Each number is 128 + 24 x the weight over its row's rms, rounded and kept within 0 to 255. Layers, rows and columns count from 0. The size above them is the row's rms in percent of the matrix's.

# layer 5 MLP down, 128x512, rms 0.107, rows 0-20, columns 448-511
size [ 98  95 100 101 110  97  95  97  96 105  97  97 105  95  98  97  95 100 104  90  98]
[[158 109  98 113 137 131 108 166 108 109 126 149 146 141 114 118 116 164 161 135 129 121 144 105 128 103  96 136 122 112 135 129 115 106 147 127 130  98  83 154 159 101 122 144 101 147 174 123 180 125 146 109 122 135 105  98 120 117 121 114 157 152 146  91]
 [106 183 132 131 127 116 111 101 102 121 141 134 132 120  98  92  97 160 146 124 114 102 163 121 157 120 100 140 163 102 108 152 121 182 138  99 172 151 139 112 110 175 109 128 112  72 156 145 159 122 110 141 132 122 114 139 152 133 128 136 148  87 123  88]
 [138 117 158 117 143 161 151 149  77 124 126 148 149 138 162 142 135 139 148 144 117 116 121 172 105 139 108 123 129 113 124  86 115 107 165 146 136 112 113 139 127 127 127 143 137 131 135 156 183 130 115 120 146 125 141 107 125 134  99 128 183 128 104 163]
 [117 153  92 132 111 120 118  55 136 111 130 134  52 138 143 150 158 125 122 121 126 135 127 135 152 121  97 161 154  76 114 129 163 141 129 145 147 145 154 118 146 151  77 103  91 135 142  99 135 182 122 129 103 159 159 145 133 114 128 133 125 133 119 136]
 [154 126 148 140 107 162 163 122 128 117 169 118 123 103 130 123 147 148  92 109 130 126 124 132 147 158 128 131 118 104 136 150 146 111 107 153 132 131 129 115  89 127 150 146 133 118 130  90 151 142 137  99 123 125 129 144 121 129 122 163 150 135 129 137]
 [180  95 143 113 175 142 144 130  84 154 167 139 140 138 114 129 121 152 128 112 117 132 100 131 133  87 137 149 127  95  83 135 166 116 157 101 138 138 140 126 142 155 118 153 140 115 136  94 109 177  99 102  90 154 119  92  72 142 108 145 129 123 199  97]
 [130 137 151 153 159 123 125 112 137  69 125  98 150 141 133 147 139 124 145 115 145 106 151  88  79 166 146 140 107 138 129  75 107 109 165 137 117 102 134 139 144 145 144  82 136 167 136 152 108 125 132 136 146 157  90 140 123 125 124 117 130 193  98 101]
 [131 159 120 115 102 137 105  86 154 119 105 111  87 130 118 159  76  83 175 148 131 153 112 167 123 118 118 125 148 183 144 113  97 113 143 126 140  83 130 125 134 142 108 119 125 119 117 127 170 123  92 112  89  99 123 130 117 138 152 147 118 146 136 165]
 [130 157 105 184 150  93 142 122 148 132 131 102 101  95 104  94 120 138 135  98 126 148  78 107  79 101 132 133  96 121 155 157 100  80 129 144  84 143 131 147 136 123 168 106  76 133 124 118 161 152 118  89 127 124 146 104 123 140 161 160 123 165 107 151]
 [ 73 144 112 101  92 138 124 142 107 141 118 125 174 194 108 145 129  93 103 149 100 120  98 155 122 165 117 139 124 126 196 129 110 101 117  74 154  63 135 130 144 112 100 150 186 122 125 137 170 159 115 153 135 137 120 123  98 136 143 106 143  90 136 106]
 [181 125 118  95 100 108 109 111 114 144  98 100  80 125 134 142 132 103 148 137 131 112 130 124 120  90 126  95 119 134 166 106 142 141 122 166 146 155 150 162 120 130 121 143 143 123 138 111 144 138 151 115 169  89  70 148 167 153  87 118 137 140 121 142]
 [157 165 107 140 100 151 104 147 103 110 149  92 107 107  81 114 105 110  96 109 116 160 115 140 108 111 113 126 130  92  91 133 128 146 154 138 129 118 142 119 140 110 126 126 132 162 171 142 135 134  60 105 145  92 131 121 116 149 105 124 150 116 113 104]
 [135 123 119 162 126 160  78 153  60  76 184 128 123 113  82 128 125 121 133 156 116 169  99 123 114 126 158 112 114 110 148 124 132 179 134  99 123 153 125  96 136 165 155 103 129 127 159 124 129 137 103 105 117 122 158  97 121 138 147 126  53  80 118 122]
 [122 128 147 174 143 147 143 111 144 160 116 129  70 135 118 128  68 102 104 118 135 112 110 134 135 138 119 156  88  99 120 111 100 136  98 107 102 106 114 105 154 117 168 135 103  93 125 124 107 154 128  94 163 154 140 145  92 109 150 128 106 134 157 133]
 [139 165 110 143 169 120 111 173 173 159  58 127 146 120 105 151 108 143 131 121 148  92 128 133 145  99 129 127 131 127 127 157 161 125 159 118 122 133 103 129  72 134 138 117 117 133 120 176 125 117 117 133 136 157  98 101 110 127 142 133 122  86 160 149]
 [144 125 158 107 153 140 133 111 101 127 128  90 106  96 102 129 119 135 152  59 138 130 140 109 108 121  80 158 115 143 126 114 134 114 109 156 131 125 112 131  90 115 149 110 106  97  98 108 156 135 145  99 114 123 122 106 127 118 150 113 171 134 145  99]
 [ 66  95 151 159 102 149 108 156 154 130 121 143 124 136 108 146 158 137 107 140 124 135  94 134 148 141  83 103 138  94 159 127 121 153 148 104  92 143 149  88 137 147 113 127 105 141 117 146 161 133 122 121  94 111 134 149 135 135 136 141 119 110 120 122]
 [129 121 151 120 124 105 171 149 164 171 108 106 166 113 113 127  93 137 112 141 156 145 165 111 126 102 126 100 113 165 181 157 129  83  95 108  73 128  95 115 121 135 150 144 101 157  83 120 182 110 191 116 117  91 134 140 140 100 147  93 109 132 144 142]
 [ 98 118 135 132 116 138 157 148 145  95 163 154 130  96 159 122 122 141 129 158 167 106 119 111 123 158 119 118 118  76 119 191 143 126 120 130  83 162 122 127 116 134 120 111 142 161 104 133 123 147 137 138 103 131 104  95 137 137 187 151  99 117 126 112]
 [124  85  99  84 129 153 120 116 134 145 118 108 147 139 136 101  95 127  82 120  98 149 167 151 143 132 149  68 160 142 135 110 124  73 127  80 124  94 110 119 126 163 134 111 141 124  95 102 115  90  94 138 122 169 136  93 161 136  94 112 117 109 184 151]
 [129 134 130 149 169  88 147 170 142 132 122 147 131 130 106 122 122 125  75 123 123 136 152 151 125 137 149  99 124 157 123 136 140 137 129 150 132  85 143 138 134 101 117 111 131 103 168 115 125 113 135  76 133 107 117 172 136 128 113 110 136 102 123 136]]